config = dict(
    num_hidden_layers=9,
    head_dim=32,
    intermediate_size=1280,
    norm='layernorm',
    init='uniform',
    init_std_up=0.0278,
    init_std_down=0.0,
    optimizer='adam_variant',
    lr_mult_o=0.729,
    beta1=0.9,
    beta2=0.99,
    warmup_steps=550,
    batch_tokens=65536,
    max_seq_len=1024,
    max_steps=6995,
)
Each number is 500 + 40 x the weight over its row's rms, rounded and kept within 0 to 999. Layers, rows and columns count from 0. Numbers have three digits each. The size before them is the row's rms in percent of the matrix's.

# layer 2 MLP up, 1280x320, rms 0.0569, rows 0-172, columns 240-319
094:530529537507507566546535543528402464501496427492498467485493497498414527456549491525532430491440497488499492503482501494511536458439463513589554534472487545519489528441485576519571523514459491514494545500487570573549524473447557458480494532
112:543560538430524557457544455477460491494459446618549545493484467524437491455571490507468551505500514481487493457487588565537518531542490452577520481524517528531495430488500488507500582545517467469502532469471512495443465496444504444501548539
111:528612484454545514465492504497537449435487467549462513443479524516531509551554510550531445527493453456432492470531458472499598493442515534471519504483429467566492551483511512557521535482493506450492491564508550447518520467493483451480491525
090:421556486495524554481483467474503499439457480512517483559462541585412507548569528503559478526491530417499462503531550506572544515563497520612506519519424520517440471443488537511511462538531470492487486493460551503414472480559490437482516492
101:564464487515506547495537508461495515497444496554471528461534492527507432556509423533585492502527521505517493508504473480507531583554514487477497536566534476556460454472480501499509563504507483406493472461488502454502529488509452524451504496
108:498558573501595500473552524456491526574455529502474427494477524537503457528548542484595524516500491466522504468474484512440422465513452473499519513472463546556571536495436499515542467515513487455490548435544465542448524493506528449433498534
109:536468557491469542483548484560458471482490460582453513467473515477489483573538480531538498547484524482574488481431456548485456437524412445509504493491522477469497480490432525516511514497420438482510520508472547494430521468492471507493524538
095:462542496503537522485569476445505503522521472532518515589482496535511515473579502504518535515543549522514467500461490533519609537497500528572529464521514525500507495497491512478558546519523461505502516493474464481450553439465525436434476549
118:484500506470557540482544534520537466530492545545528559582503516558518458526444550583521447505443536527484504502484511551577505491507513506436560512541500506464518415493514502520497422483565437467532463388563491547463535490556511440489464434
099:461547478480489591441496516486510475405548496527455514561505513469501443504535554518457502501518579539540486529443473486500468478527474415542477580523510502450467526513446565475525511520479494408475535435457573560499526473586467560479535536
098:510539527443499550461439536495520478439479504504505511440479565480501512456475477567509500536442519553486446439429543562495562519511425499487544516449481594536500487430565482485544508516441441533479476462484545522519484487456492533447538500
115:541487505400523507500523481515463500523448531513504424621526517570525486505541478455588509520517551471555506507472609522531473492472516457601528536491532507510538516474488461533513569501472488458487548394448534522542535490540529471458464484
107:425545577459563508493499591490544493498518523495489500496457595529483458510486542486612462503526527481503459505446505511447506475549496525515500494487478527538514532475572480479488516551469513459450509552517548560516490480451504467430488505
092:422489475496515538492561538411504431458511534518474480536461506520460498512430480584549529449485488445484484498444547497521541460533512597615531470517504460429510503508504511452471473514558480514454604490461547513470501484467547484479548492
109:475462482519536512502480533522515472528474504576527479490423469509483412542503541567513486489483516411490472504516461484532474437466451504537561504515481575545467517470509552477507451550533410560469529477532557548471459504474488509492509530
089:424502525428463527480479497514421442499488449503504457449518528562470511502524461517485436483456534499488465457468475517485511478530497518610497433484487546537490499468511491468559441556467487499502440444515490595490484459526517424427474470
095:495541447507474543497461500506474450469454474503552424492470497504497537451585536548509442514482476492519474486511591506525449507554474514671554414439490520509464450460500553510553431507517503523473479452498530504515496460479519434529488514
109:492419541516488512544571515552496508475524507533441496572475517542430458545568428510483508488494546509510496512488424527415444515562448509556469467507491486551439509499489544480558541532498510508492524486469502441575464419519528498463458542
097:486507581444564526451582575543495497522550533512486537484529518535500470499558522474578521496508518426506496495422510495464491492490499446536552510501498527509535555477585505472478429549440471427480556489543537544456525464479499519452446533
123:511535481549535524487535445526483488465443621523487487574494526497548463497568587507482459494530494517515518512471550516510446440520465447517522535498508483520430487490471574484480466467569554446505533453508534493458483457544533472538510459
101:529517490492497497493528504469484536482380451534475516461499465556520517548523467532515479527497486469513485461453499502518487529489400426515522545482476607523435465470547562419550490522410507498472493402499584591588399494486545520487516498
115:507504517501579542490493432532496451450455465587560461510438495566477503498482481527515498472540481471505481504504497575526508470533521531626543512497513526495532454488469482526492469488578506539506507473496548475482506463448518480479493465
100:519514519513526518470544494496531506495514451550451464508505553536479461569596424515599513487531567461461441564484536520409549506502456520525536517547483434532464564505476492500499476557421458419467526538478593539421467511416519535470478535
119:487563499500528563506501540521449487461493495505520511532560519455502473602520585480517517486493515430493501496489532521425530529513481481489549540494578524476451509486560521518471439529540483452448519562477500535495505498514466556511470535
094:448485486470493547523508483526459510449449436500529462514500510534521487484531509576513479490472530451522442456466525505512511521551565465523535558485545519550448453449507505464525443532476464476475513508491477514518500451489474379512513515
093:493533526495592526506526488525471480443480526539452541512454525500524444477558543546548414524492497455479450509476517523532500515491501474534538499539521479492439493460452575491520493484563456488430581489528488461483468503488509464472469506
110:482500540439564539492558489519463527476513599557527516545493494549526414546557496497494480514424546487522533483493504550473470491563413496523472443527514538433399489505497503487577429520495453455487521489386461432433544473518482497440507585
098:459582554433608540506490507487529475416448528536489453591478513543451457528505450494545496501546573498550473519445482510482491475482480508525519475532496541482480559515454508439471466524533510536468539489476523494515505465473574478519500459
116:535612508524629496491515468503489488446464460513521416508429495490539497517568522563493608491445500481571471535500480504509528431469437534486548550501507537477435486486487505550536536460554515468504526500468581511502412460487490483496401450
094:474472491481525497488441526519498493488486547516480492498521516491521445487507476507507452520475513530575486492495520506536563442512517479502566610543496504514372501450535565503589528498520453476413522475521477484471484500472493506422491504
111:548575483401543506476516459461509436457516453525555449514467490520438492507480474537450532523467509469496486484489507509529557494488511547560562495491536549495496475488531494518523525552531500508476459461471518477544447497530547530480495458
098:470541494476468529499546488553476459508486538507552521500479543516551492469471550527465447493486533463492476467512552536568463525436525498508517442488471487499507489503602523567478418517496518471473492539523484570448488490540501457446486455
096:481514417476475517467480646507462471504458484474523511519452515546432469535603454532501486496463501454446450465475556477490497516509423479522552476457486555539474483466477515477550522487546489537448489539491546548550495481468500502470471529
102:432461530461539527520574503480501441440522486502476490530445518502449475463517520489542458503517541464510458473451555519591466418499449463529503443479505557470538554499528468458525442561566505542470535531512545542495510474471533475483457492
101:469552490453551554501519593488491503531494486447533407492491490460475507507556522523640448525455542431475453480531517545456455538496494504555535485431467526528455508479558536513564500518493461519475492423496512501531486505409523480483461481
095:523549555492559548475546528568470512496477479504533451467477515552402492499471437550518427498455520473513429514484518546474545483519508486552600475440514492496490488465528531465546545529463495481462475461553539515531499462473526486445497551
093:428499512453555538464515569560458534496465450483500483457483526547465488441554512513518429529508543454479447512536485566448564541538483566512546486494499471507458499461452497531584519524502496519505479482528580558422508493392519451459469511
096:506508470433528541498465532456396471451510501587531496555438517516453506441505473543548511494441561465469452448526576493523523441471439546553507458450522519514537504476449524457522408553576484568450482427475481485506472460452532496476532522
097:415481569400546512546445556481461497462507527531459497504454505567470456500536516505497479486511552441475482504431476501462544470558438489559519445467580501470527484505482470443521469589588555495472458483527563515445485507414556479517402501
108:478512521450514562463529465491459460529489471523563471528479499486468499500553539506588471516488527481506496500419608587476550464504436475491521544550452514462546483507519531548550540505546517575485577522472572516484515421548542444479528528
096:519452497493478509532518538515503499515445490496553500536464553506495499422526487515464445535464508483487476475478543493563509532512541505617545476572497528494476493468510558489534465518468544484498493484442614546488507461498553414521527454
092:519489491458514520485542498477505512477491579479476434499473545467481525495501527578528471483496463436495481502522510537499568501471507585505576457480419570489503516456503499436512551488476513479513451436525568495549427495496503460521459470
105:532555571445484536524537520481476493456468519540470489528448503508492459504552547542461487483410484453492460491525501510483527514468472526489538456460479583490449513454519529435536465478454486487458480476487566507584509472474558411459512529
090:493590456364520462548419508443450431491472516521535431538454525543472490470529511561528468433482488471448474527539486563458464538533534500516554469498471532553513524476426556495493487524498584532457484536508550478524480496495516399477398531
102:459473564459466604526516560479418448509499441522449525507496509568526423551508463521478476518523601482475468517470429509464538477509432487494530495491523471499488558477502475441507525568487524447484516475485551526543536498458528528487493476
079:431553474486578498495523501471540487434522480504472480551471537442519509475561407512489485500497438496435537473525549540513548511522502544524519470496483476569530526526489524521551522505534471546530551561416528494466508497444497440501539490
109:463558518529542502482544551516453509510414535477552451412500503490513451483551521488533565470462504496458504476495499487522471488536459549591495533565540543498384524480516511530517406521571513460486560461481492490510401498461500458499538481
072:512561520477571511554490491500483485500539514530439532512477587558522504454500499510540389473508465498493482534470523580472488553432492515485517508456515486486525439464567535500486553512490491488479570520588512527480560454485504497457430506
101:500556550494520533448538524559490452446494542530426464585509495585442489518588458498492508507522548436461504502487489478495541530444507452555524511533441463507493472509552531513522542546474423533502547395440505494534523469438495446425423554
098:498523468509578512519549503498472441473442550523545436523502478512466431491509475613534401523428530474495455471472527467514461536487489452496579487515493526471490448429476581449565510486545515479399518481517467513497484502483478494406512552
091:519533524466547543543481526538400473485489488505537499523443517468464520482506462509533429479499537495442456473486504474499512438492484465505531479466472583586540515447471522496537524495483513537494534531555573560568489485408555440481469569
099:494551492502596516523547519432484481495501444544505467476481458537515481586544583510518433486534506446521487481500563476510540529458455542519554463465493570535537479491497471588559493495544462579517505561489519468498530481458487503521504500
089:457525611508478496505463472554497443489507468486556488425466499487450520440469528522497443487523526512477441490479547564460520485573518511527514426412459523547564528459511511506540471526505514464452536515515559566492424501545519461486470498
101:465476496508551574427468518520440528446468466500500491469543466507500485522498487563565467497442573524505459528448491527520546465514440438501549518483590549503453478454566516445525519542531505379449561491582552539481467472524485466407485525
063:441494545509460519494400426515532479476510530503484528569499491482468439482544519516452586508500554509482486508509457543511488574535503507507528516553463462428359461492477497489457468549549458456499533494421471470391470478594469525447473482
116:486560524484603556528472468533440451496452450479510379535471512554517485497532554500479473500553492469528471516464474543504522481474445548489530568481515522526479524489459499507463535483505455522514549545453500509471512436487500456484460515
097:470549544507470529520502491533424458549445507508510431490475575500505510482502522565559438497424526434484416516474518473471501448474471527476540550496437508511473490478503487478538492517509471510472502459504459636482505475498546480458489527
097:462583547481559623456409457495444502457480457503453494532510560478535477521523503573517493574478484486503486472454471514451520517520491529519548523448582519502475467489575558484515489515498478461412505497499529468571492460526469468476461482
094:545451492489548545496512467449474469465487442554526536522510481550582451540573448486472470548467551486490495509489460490476466413506478445489499468541515449460437501512433521499610494539498503477530483421540568459479487434520534470483491507
069:532583439467479486543513501526546483466447499497428472428454513502494523580455429568551394516524503458482495509459544439491415486555497609488546531547467520529524406499545528495497419544510511527476498562492482507548496467546558444464540538
098:401499533498530476518553497503473476418498534543548438519484497543462475521489486546481493456477557490516462507491441461529501483431480575563557481450505601452430505467530542394506532503454448486461534456470515580495489486528590463459484541
095:471534492402484536479469515468461456481532523557531471509391461476496521472543441531538515500516515500454432490508545462512508487448483546589541464468446517506515539486427512498521436524514507550449545489505494551506484475438582510471539533
090:518538512460485507523518530529485478478472490522457458491459511522448479501484467588482478475503566473545461455459520457520515512507486493499600520472527593496481434457535579457478479500508555525400521482489533603507455498542528518442518511
107:449542477482495514504578522509527515539461565520480506505465462506473409563498525565465514528475520519517478492539456488576520478563452518489511500495482549497442477477478555536537526472542393509472455502472559532489516494490479508443533429
094:426539478474522528512528490467434489435462537530426426516504549522536508552519540536491444535478480403538480525528501514463485453474513534554532515445506551490504540469523519416533517514494523479447478473458512550555525503581486451412436492
097:486553540422501558523491501552474426493482470503527442565501612564460505501523466540602372500471524450531492429456519591445515494571442553512551550462477486463495514481493510506570433526479502433464526500443515500553531438530537481439444569
105:521491515481489528553510526529468483458439477524444475492421467526505480563592476587468447486485436446532454497515444471536459484518499450517540486462513521568421434485516538462491504513432462440489507472473485483528453456556526491417560485
103:458530500468560512540575575467456470485473448511522519479476539533444442546525503536497542518483508438474468489417531502524512505539436560500554506513472500525459520457498511475520503537463437494464445470468590536494508473513469488482504468
104:443566479496569523538474595516483472501473512514507390524459531531515497512587536509520502487533492489550480535494552525454493510424502575578535490445467583538506500495485526488555523518477488542491493440509499547567459453514541467530440493
119:480445529447569534495506498466439484451509538488497447595484518530464475466576533456502451526524565499502499496475594546516556538479515496484494499532428523538433493469514556528493575541474571459515522376552537528430525466500563468479420585
097:457539554504459527540473599514508486471439476514547417506479538459430461481484496507567499453412509449484454497508547556538541537514509464540546508501410504473568525464510517521529502567569516540442477479503544542493532467448489495531459551
108:489541540452550523550494484515560449523421517522479482502464525569521426554503476538527513537466521494561459501468459539505513465573444500459512555461531528568403535494486520523532449520501451492477499499508503514515475482542486517469400439
104:462502513416530553529528487488471509496481497468487442472503524523505522547512512541558502539497554425518454487502480549489577490488457504551527536458509482455477541457462584504577443523524450493475547433471512513573442475458518497496500506
093:470537571515504540564493476465418526410494475491523475541501470448488521499492504543452469524401519463406451447467471460501483506498554555526506475528447504511511463467499520441495459519555486462466606437475508552548488463515575460485448560
116:515541530534500535480480419538476453430516493505509441572498468511467473474504527499461477511502546492525526495531566529569511512500479447456522525476495515519473501498507532502588569491538429431490538408470523435469511510580524499505445511
097:525478572444601527568560567485430468508507505533455521493497536490446448585513487511549471530474518490506497516460582486454517517509496492462539473519531510494527493504557458531513466554522566503492490521590534589488519451472478429458442508
112:511440571412471513489490532489489421519519500506516516549491549522475431527509527541537535496472497471413465482500478596468528511504477582445530492455467457450433545463593500509454512542505493538496494532484550537467547465500486483474441466
100:498466471468492568494404500512521564402475458483522469500438472559477505497514477576513550489483566499483446534435501459539554468520490536558513481489483542543446479469475534486505472490546429462489481447490548489578426474460498532501577541
118:515606521488525477474513402500492465473493591537437390542511540544546494501550510498552448517536563511560479504449548575490491460557474507465531507446556518571588568505471497480516518525515504474465502488503540519468510487548519500417413562
107:516469512459564498436494490472425484481428489500517487639467443572573511559535479499543428537528575536524479485474557470579510521489452500544503547508572540483514482463488539470485477464526538579534559511448539485452530476455561540490495446
088:403519467481498534552516514521505436493446476501478460482560553595513457517540517551520490498471472481566479523529511518524493451513495526548542503452548491455486507481488539460539474507473478483468513533541582519524459488538531424517428449
114:547501513480547539465590434445512500483508435529462471559507492531515472571541456524522466461507548494508465507508458506409498482537411476467498544520506542554501541519464514466563543526496471468505505486499501504507456462482547479458462563
094:444477494498532524552524581493441455500528501546473482491493496546463510471410372491560509514485563503534503504486458538447479465568476517537487460488538539456560500507468488467543500604476559528483541467549590570494478478431566503542488469
109:509504486476520535476520555514458499560525429515555504468475451521418477553485520554544487506460525489517503482472517505456466519453426530557554467462485595478514484492510512454526445542524437556504563537530572536553502453459578529492530539
109:417521474417486567496465501489462496434501425528531550548470475476454505500515493508463452532471552464396419487471574557518527492479542470564511433488515488523545489486470462503464472491511492500502519498488532493456499502442479435531436504
093:512509583465511552532472541466425497432477465485450507491475535516448517438543507597566435474461517456530473524469480539449494473522479500576517513504565510585477512463456553456546491504472484530497508523520604537494509498489520444469478499
095:483527487443539510498510443494475512507451478537575509558500490482422501496504487553496481481452468427474456484501501463533546529537502486505514502419485536513542456443499528481532504522534476560470444489463525546472450480481509407472430565
106:540514483472550528427467494455530467493533517476484472600494519499424512567539538516457518521460493511453480518454511460468558512463490452479534533483490539576491471492564480497491594521531424477518537512428557463510536470456524412424436563
102:540456571467483529494488505481482422407520482522528588437503507550507424564491465578453485510471536479539526488515482500536499506507450520434549463462527472464425484479521501397494469546519498499428526504460530491520509473540501527470520475
121:492514482519522526537585434507533507550496548563498544499546543552517449586559441492534495488518485453551505523506475489491551522553464475466553550498532503470452489496523532484507538547463460448492489504467547469443468429466457450419430526
102:399569449465505515550477505492499502370434445472610458554432525487506494492522501513531541499531483487472434483529496482593494529549516498608522509447467525489465521422537491458500444483555506500475516518462506458471529491539468458521483529
116:500516502509599544484491569506526537529505500461563528506544491440499416545527528531494548513520537490434496505512471523505511446513499484473538514518469539523503473468509472529513483510513433416505491435457594526522436498484513451461487487
092:509549526510536562518494551507488422482449478505478513561539541509510512484488503548503516515473544463504475470482525537526474481478455480522592525445475538468464491487582584447562508530522502528453489463579446450550545491559513497488496492
095:531530527505502436479547473508495535517461484530525431566510432596481414530529471495450554500533499494603502508480428467466509502635527445463522559525532538470427478471481494489499529545483418432494458437501515496499497455581490495492477551
094:448522460442493552496442554502508469488438536490492504608481547526503448482572488518515452523466580509486456493492530529548542468497486477609524522463519512529507513466485550479522541502471567505492492503488541548541496491559521478478469486
113:529512423424539584493538492437470469516489518517508415539512472557497485544576550495538467460467572468508477511520539537410516449455449525519553515465486564529544525527505495442513551529555486536491556523461497474566534452557535498406449487
093:442529505472552507516547519475493460459461504500470481484440588550532465456548485566493481453453507484528462495502461543474579451504493531484584422455485506487464545468453533485567454502535469461482539496541607486465474501477496507523510444
096:465539463463493504475440566511468497413481509498533414562425481481516496532529502503482497497436475482546475464534525518573469489492493520544535473448423560475487506438541522482505474471565464499463565498488477487514469457530541456534536501
115:513590503536584573476490604455473491477484450536428503523487497570436456550564507539466506507490499432526497501435497557485489516526448534500511480529520528496447504490492507486465509517476453420466524480469512476554485438516450523479502548
102:550483532517462549554547496491478479531529513552462488569461472461440481540551496489471512513455551519491498491464577480508526472469442453482525523560460549472498508503499527546532544558456472486514467442440577575568485442524535434491558554
104:510498502514580493441523498491452450476491479580484414510501428550544423554524546542501492518512535491546478498521484528441545462564418483484509489505511554500496477502442542490517466492604445486479535388451589505462525473466551485455547481
095:566507480462490504455521489544487499557506452507490465442498462524472504537505550531486555455496477483456475517504504522440511455568497505509519483523439501555595419497473461522488505531554448501504523507509592463478479495415475483491498517
112:456535518531506480454484500550466495539461558456507407530517463608505504503553566508474453518513537436501491461395472559352516559547424476530522504521466604553519518491469533490507451525571397520499585475462494500518458458502524518453521550
099:448562512476493485484514452469478461511475497544541410563446526536484457533528512581531498518439476422557453494523507512510498493486448581528586453400468565482460479484485525442538514486520438520490495483479525528461500499505527468467494478
091:478500499534492491516540521521463456428485472540486495495457537534495471539516451581426528499483523493559516538544501522488492513568450419522530485467486549509476428469481513462562475551451509380464486434483643527523458438512545477501494459
126:452527433553512502470537536493510495472491551564444540487482509599515422567529450568516518470516519482518493494478491501498535455454501517472507488508520503522432453481433505450519516539510431478480542423450530490490487484532483496447504462
097:481485512451492536535479476433477434459481512574545504490456520497484477513488519552492545507380477475506488509564493509459485471499472594473483440502475498479473522494517530439486457533558527477447504494508578519463503470478454493527494419
113:462455514493529466487525514506469511436505554572501501547414536595506474571492535519520477542529552499467496500458491478484505488549486471474471442521492513479538437511471484461502409540538513524503445432520573503474547477522553438475405478
096:505487623493503481521467430469493411428537516541531471502522532504458500512505535513519515483428550457446470498464507502469414458486490521498492468575539490531485540496543539502484503547473501526453560513466538508430535494559537482476486484
125:453515507490532629504456467483438487429409502499449514470523496560573448531567506527482481507492518495516463501489474494602538522520460490453491572528485494527412447482510523500434514486541472538465518556409503454518501500487497403515483524
104:482523532443536535548509484487459494414442491529439400543375486531477472526533497579464535507507505488514484458456528481489504479490470532548545468530496539487431487464430509469493493505555507520456540496507584494542451487503512480539489518
122:475498517439559531537491466467477432388499554538474488464493470561481471516572479521539500530494567504533480527488460489519559440471471514521510489482520500578517510496496464478483527544514493529456500509496535469503535492476547486444473514
099:467522545435506488509426497504476400504475492550516469522533506510510499552547505487499496526425534458495470476475518561474405450463486487510511472505463480469475545498504500481519479533500515437435561436447549564474481496496541532519465478
097:428484552404548514425555523491440537473527526515498524456487462552506484508443479490530496514508593495490500481513556566474493504572430573512530501501535519488546501506459483448576452610521543521506496469513544626505493456469533508531431479
101:499552493507465536517506498486474475391455443532498501504504522488490485521582502562517443498467509529467472456477526469444493466534460428521527527453504496516463538477497568451516502562439488458487466519508560628479507470477570488475533506
076:487512464516512460542482486440512483499532482528508462506526501490420501517491485599527444516485471542526505523485534493494484519486489531537507390468491541485524429504532498475548525564482473544513472462524515527563533462480549463439504495
096:526532537453510563487492594456516465484470468522478416598472430602536435531566515542476486493568537441567523493484541470514490485462508551538557468587499497488466498497516483464477485526498503496437469490511466491532541480611521495496477468
100:473487583461536518497430513515492507453462581461537442509491528501502511504464564486485433522539546426560462534428482499531564493535454465483539525442456506611523624463574455505483523519522488464443457500539475540503555499552530563475489528
106:529500458512486474505523561495541552539504538524551569513482482552523428522558526503590454492478516500483506505459491485419496480542461494437500545523487567512441514488486489517498562587511432411478566536479519490446509466425506491440471571
099:496568565440533572497536495536477462512448523530490512504439545565479508563544519564439522567480498463491468484447547516508520503458518504557566465507463572573527488465537495440582517523410465517486478498487468475525480473498549454463465457
104:476486563530580547527500529515462485488463496479521412480465581527496487483557469515530470470507510492473437479445478610462519481539527537570507497529527556549467518483484515512606558540522514418433525506507590540599469489459507471457449541
100:466500479484529538546442520487452480514477430546483529485455491489507495546626492523498489480419444444416437470490525516441451444432490513513536469416493535452473523482494521492515537522520454538477510521494538549508455447464507451455448506
082:407446541516500529503476544522452494493501497482523494534516502544408460525471485565523507503528567491455474479498523575528530534503520569498520438506482524508514450458556503430487525522481461542465563439521560566529474464489508478468399559
112:580470477465498512539549478429474516522463451518475471487466485514463515513568453519535417557512529533557488521455596459484544425435505457568495428495543547468548537501460511512538503522495487477514484492531545536476459483414487400483538478
105:487502509481495544504495514483448513528410447598510464489478480530528461526539479620495479484447516482500436482463445467530495478420488475603542483533532576508508493480459522470476464476482504540517490516540592525494460523430537463468532471
097:469514505518638542483569489495497455497533514490478504550520511509547499568596587536461515467518504516582497519537404553494506489501492553458559566492553486458443493487551507492469527500533503490515510502499576449513521450522421504480436456
100:503526505445500536522527556468488467484426511546506476505465532542482471489533557551568532524445512412513467473523495502431459465525509559551529463502448482487502511479520562500554524506568470487460442453548528572499482453550524475474431495
111:464517535513554503438501464463469506391528486539504481420510507485419479543559470503541482475468528507515511508452507537462437467454407471490497539453544484512507541502483491460529470534432507424480533507455496500457522477438550502455557559
099:459498545500531514503519471473556461434540548556462569501469528598525407557527517518463537480552555479583531499508433510441476407553451438557520473505549428453444490484520504509523499589526478431472520521549587426512477470522503466481499476
096:520494547499540509513428509497421445532457475496562455468489531483464488471505449516453456488356476449473471497483486497474490433467442497516506465519476554522504496485521529495566500507488502504513427494578541500495486475459535461440455562
098:442470525467524573550531535496417516466468458476516504415440530533494517499538452529523426529431532420462475514402472508462480497436498474551514477526474519533521501470486501464579534522481479521457494449462544565579482495418525470475538494
094:498513507489488549514512530529467464487431502518488441491452474461486501507492519547502433540466498445489470464500540500473530457582477478537543506535488511536449452444555521468561517506515496458479495475538479558490464493484490486490489532
078:472494527528480504558631529482492501434455487502527462564505542476377496503468511475485464505479564498492452451536538503602481461545507516481545478549432561490526461492498512426524501549544443535474576435494501476473507466484479443486524522
103:478543473507514529473430471471517474468545504506443503525437497495466487583562456548528492502509510489455515481549492468495594488435467440497526488450447497552456482472485532538483549526482441492501502459563500488494466463547464492492498548
095:552484518465539551581489503412447451497467511545511541473461509569549469545578458570486474497449494480506509491558437497497472466497479523465523489540507525484485491500433469497540538553467483481527474459572491508611501486483576507490465510
090:480534491497470563456482534491494462476480515501436482525496544524468477519510478542520513533501561469511475508471510530482519478445496501513586490439502534435492559436514492416525519540495513466422498486516481487531511503544476536491485548
092:376506493500501604523479504527419505518458515526496484502467493527480494534557513490520508512462513404462464501517463514464543558519487547574551520529502593516431521487510518519560442530440461485497504498457449531479419510470453510537431508
094:508550493463560581434500537471405480433487495503486453585471519516560500507538478481566448494504599467435429473527497509508489499493483461491528489469515553531510542478501558514550511514521513482456572499476516475553484506471493493462457580
110:487501506511543548425496518453532507524443564532494490542406521509539451543592516557518528516402468503475493497469499494478479491488435518452514484518404515558415427501479488486533477529532428510461520437465509495465455452507483453486399486
113:538576506481519520522518554492505469451473557526562491558498509557411484511511496585519527532483583488542463480535490468508481474500502534523559505452463495549496518478511512437518483497507501486443475379526486476547503483597503518422536490
096:500482496497491536488485535554500497550451549514582532575482497525534474474543555510525490515382506454470433439514452530461548508454493517548509491515511531499485486452442512477572543497448460448496574469528508480490467491490482448435466589
097:419518450450483548571505432484484470446489555511521466613506487442475525534484493527510489503476553460437475492527498512544484533518505550575522491464420513464513519462489529443493484557574494565470559471471489510546463449552535492452493533
080:551480478457448544543518527531542508570439447518570488516528531541470462541487434561500431479447481460523449495454503452523521464523482477453587521474573539480508445461536548478526419518483492469435522520524589544524490476505588454482491587
071:454530508475434524517454523489516430548494503481512463477475532493525503550484442611463470485497544528499504505483533465524551445489481489480525468469492492427546491476509474553575476579542477514484497514474474489547495443501552525515546489
088:444503497461516564471578516486510531497459432492489467486430545563431523451561425569514437509507482412434463539479472488474556576438538519517518491468506519632518440492491550471566487500526457527458497465484547526544515476416515454477524460
092:508460525466492463541533627454477471513501442535476519475415518526494441500571449555528457450490428475460482519521491503491472522487456480537530426507465515490521492488447476492496443565479530535476515509547560508551474480440585534547463483
109:511596523487537553442508533463493455511525513541495583512452507527516417564548473584504503475512565483505502486455509509492456519556444531518542549532547586558498412509533519460455502487449447518458524516453590505538511469487481492461527478
098:493515469442568534515497517522457438473506500546510459477456548462497513487468539533516480439461505495488414443487483510501416439525443565528559482376418563499479495462550561488496474519625461500449498504418521496472480482485499430454511598
113:464507485524457486598523507478495491409491474496471506556504476519514476533559501527492491511509587485536458501539457488554530495567449491522508497478461556566537496486498506488545425547470493520521553459506604490586493498525518491468495541
090:513472534520539521500547456516422452482474574525502469528484556535464501479502500523480466495494616437477445488510505497487538490489502493524551479540582681542512483457528510470521544522533529483447504480507528476534504453448507474493432486
086:530465480509487497566509587483499469534536448526520488492468481522483416546488513566527520550459439499536483483557562482499505446492487507473562423472511559502561467467523485516516432572477476455454520471532548539512522487431533453480477488
091:503511541529485487541492501531440503373465418497480432580474569513488507496500469524585449484500564452486444512470486510523456541566528498549496447495528475559501413445577541430491451486533480499449534473492509556481503462536518453494500530
096:449460499484540516462517491442502494531481581483488508556436560493488417518517453537530477488499573495479477523521496475522543478503490530517552466527573537491489525485516526394461510521519517477473573428525565536484458506467531479496482449
118:542539539520526570564569529461443485582459476523448531465530520547553458456539508482513447478521484473491483482423442500450488524540495503501510581566556563572525511506451522516555579522502492425513491470443546494527515525463433485415521546
086:508478512434489523430505538489469465543460494569489462524407560566517436489485495547510494481484480462419445474516493585466544476549471558584535440477473526441537493482464487450476437522511446537491535472500582491419497464449492540478480490
075:522533572468536516469499575518471440533551554521520471530516478567520521528476501527538491473489535478597519514501501508473472436554453525478553462497521533510552515523454490512525425572502557427482537522521538572591528481480566559521516533
117:524519526501482538453513449496522442496505435542537519559453510503492439531550438533530521500514539512421471490441558496567503505563431482508528531540430537534566424488575516506443435479530487525496581527499503503485476469573459483484488509
097:517533619455538618520603512501405506489444483523541514493478514503496487478483475531497466497441536459416476495421556505473566508542497527522513463532555532500495443473491563473462534500560538482447577491469559541503436491464522479440505543
085:469486530385521496502558570422433457445487456537500457538390480480512479486497457531473520517477530492474459510548543476522561495491470529542551464499443576558521517509462541491526436549475502542484487505488523458563476464490552475471497532
107:446541497448517517511466526448492506430482435545477469545466513487493448488544487532480466468496521490465439538458484555533442394471478494550521511483542528541513477454465529466467522522499482490485537504497566475511455467494540448445499497
105:462576482496521517544531510514441440502449437537440474549479511509472511535613431533498453549509511444514467496519454475491488510512488528535526485464473504492478488488494518537549485536537442496418526509465482492484459462555508399466453525
093:492495520483518538498571519486518518518483490512515511441460500491501428484546508524582461558442564497452469482513516510445449546556483455494530506496552570548404480492493540444537518523573488449444504496511547573500483501470559458487478553
099:490464548497551541483476570525376485548473466529525464484431491443498439538537493552571422462465544443480483505463437523469477420504436495513521480516430531455466484499502524513553528550523508520462564474551516533544470468473537458481483510
099:481541478458566499554536489534438533462437469523528453514479506516455509515533528550481441488511534482538487514518508503465508503519496607510574462470542492504519503473481540447515531516593474554460493420548565535476517456518578442462514484
096:514502516513580564515444501488458458491451566555506537495522531536536452517540482586507493515500499468539479497529490511489532465488543505531515486491511483439468492447445559481517436525526489479441479449563561554499486472487466470422507502
105:504582499510537550540440523541510483486440530496549431488468496531413460510542509566527534488420515455498512494507461503544465545506426512526516531461455530515379433475524580462492430547503430444471458512463562541446498442545539475485500521
099:487502497401534558531479516485460442536463546540503436553427527516463499535517487576546500472430547432520446459461601532489472482503444554558566450404423488485501524467436515509517480488528468520439519492542514533579497468514546474440435510
095:586530521408507499451450582500569475501488465510515539483443524508440440517528455531571484480481544471481518455464457473534587472448488513518559486499415525555509460478487492518490467545521509571462481458463581562549495481484586512480517477
098:531531508495555571631530525482435459534461467543485445493487497483435505479489448517472450488487520489559451476499498512545582474524513531540537479536507541544517489478567501498560498531464531486477497448500508559565518450435521483513486497
089:496548491471518491562524495442491507518375515528511423481480495496542488609559539566545526506476490444586493489516458448516498547540428486486542549508524527532471439468526534525528536514502499517547423548515507529534512482542441462521486529
118:456554481520582538473525431521467513523490581553504409555465552505538409587489424488541462497567542504554500510465457532446490496564447520481512563522440515549511543505445495538535490516558458489416554456465513441500506471493503502434482559
100:461557546374511473432543503488498456478572539492477451522545480548504457533515491558511521529587583502445497519444544468452461477546451518511494485534469510507575602494503498435485468551524494478451505456423567566459485518484488514544556486
115:503549511486589520462562557513466495532473560543529419561487544532500469474603502519573458524494561501499492479495486569467459538467453463459541526498498526488527529483445533451591501521519476480454552450526472489511536443530544493458463544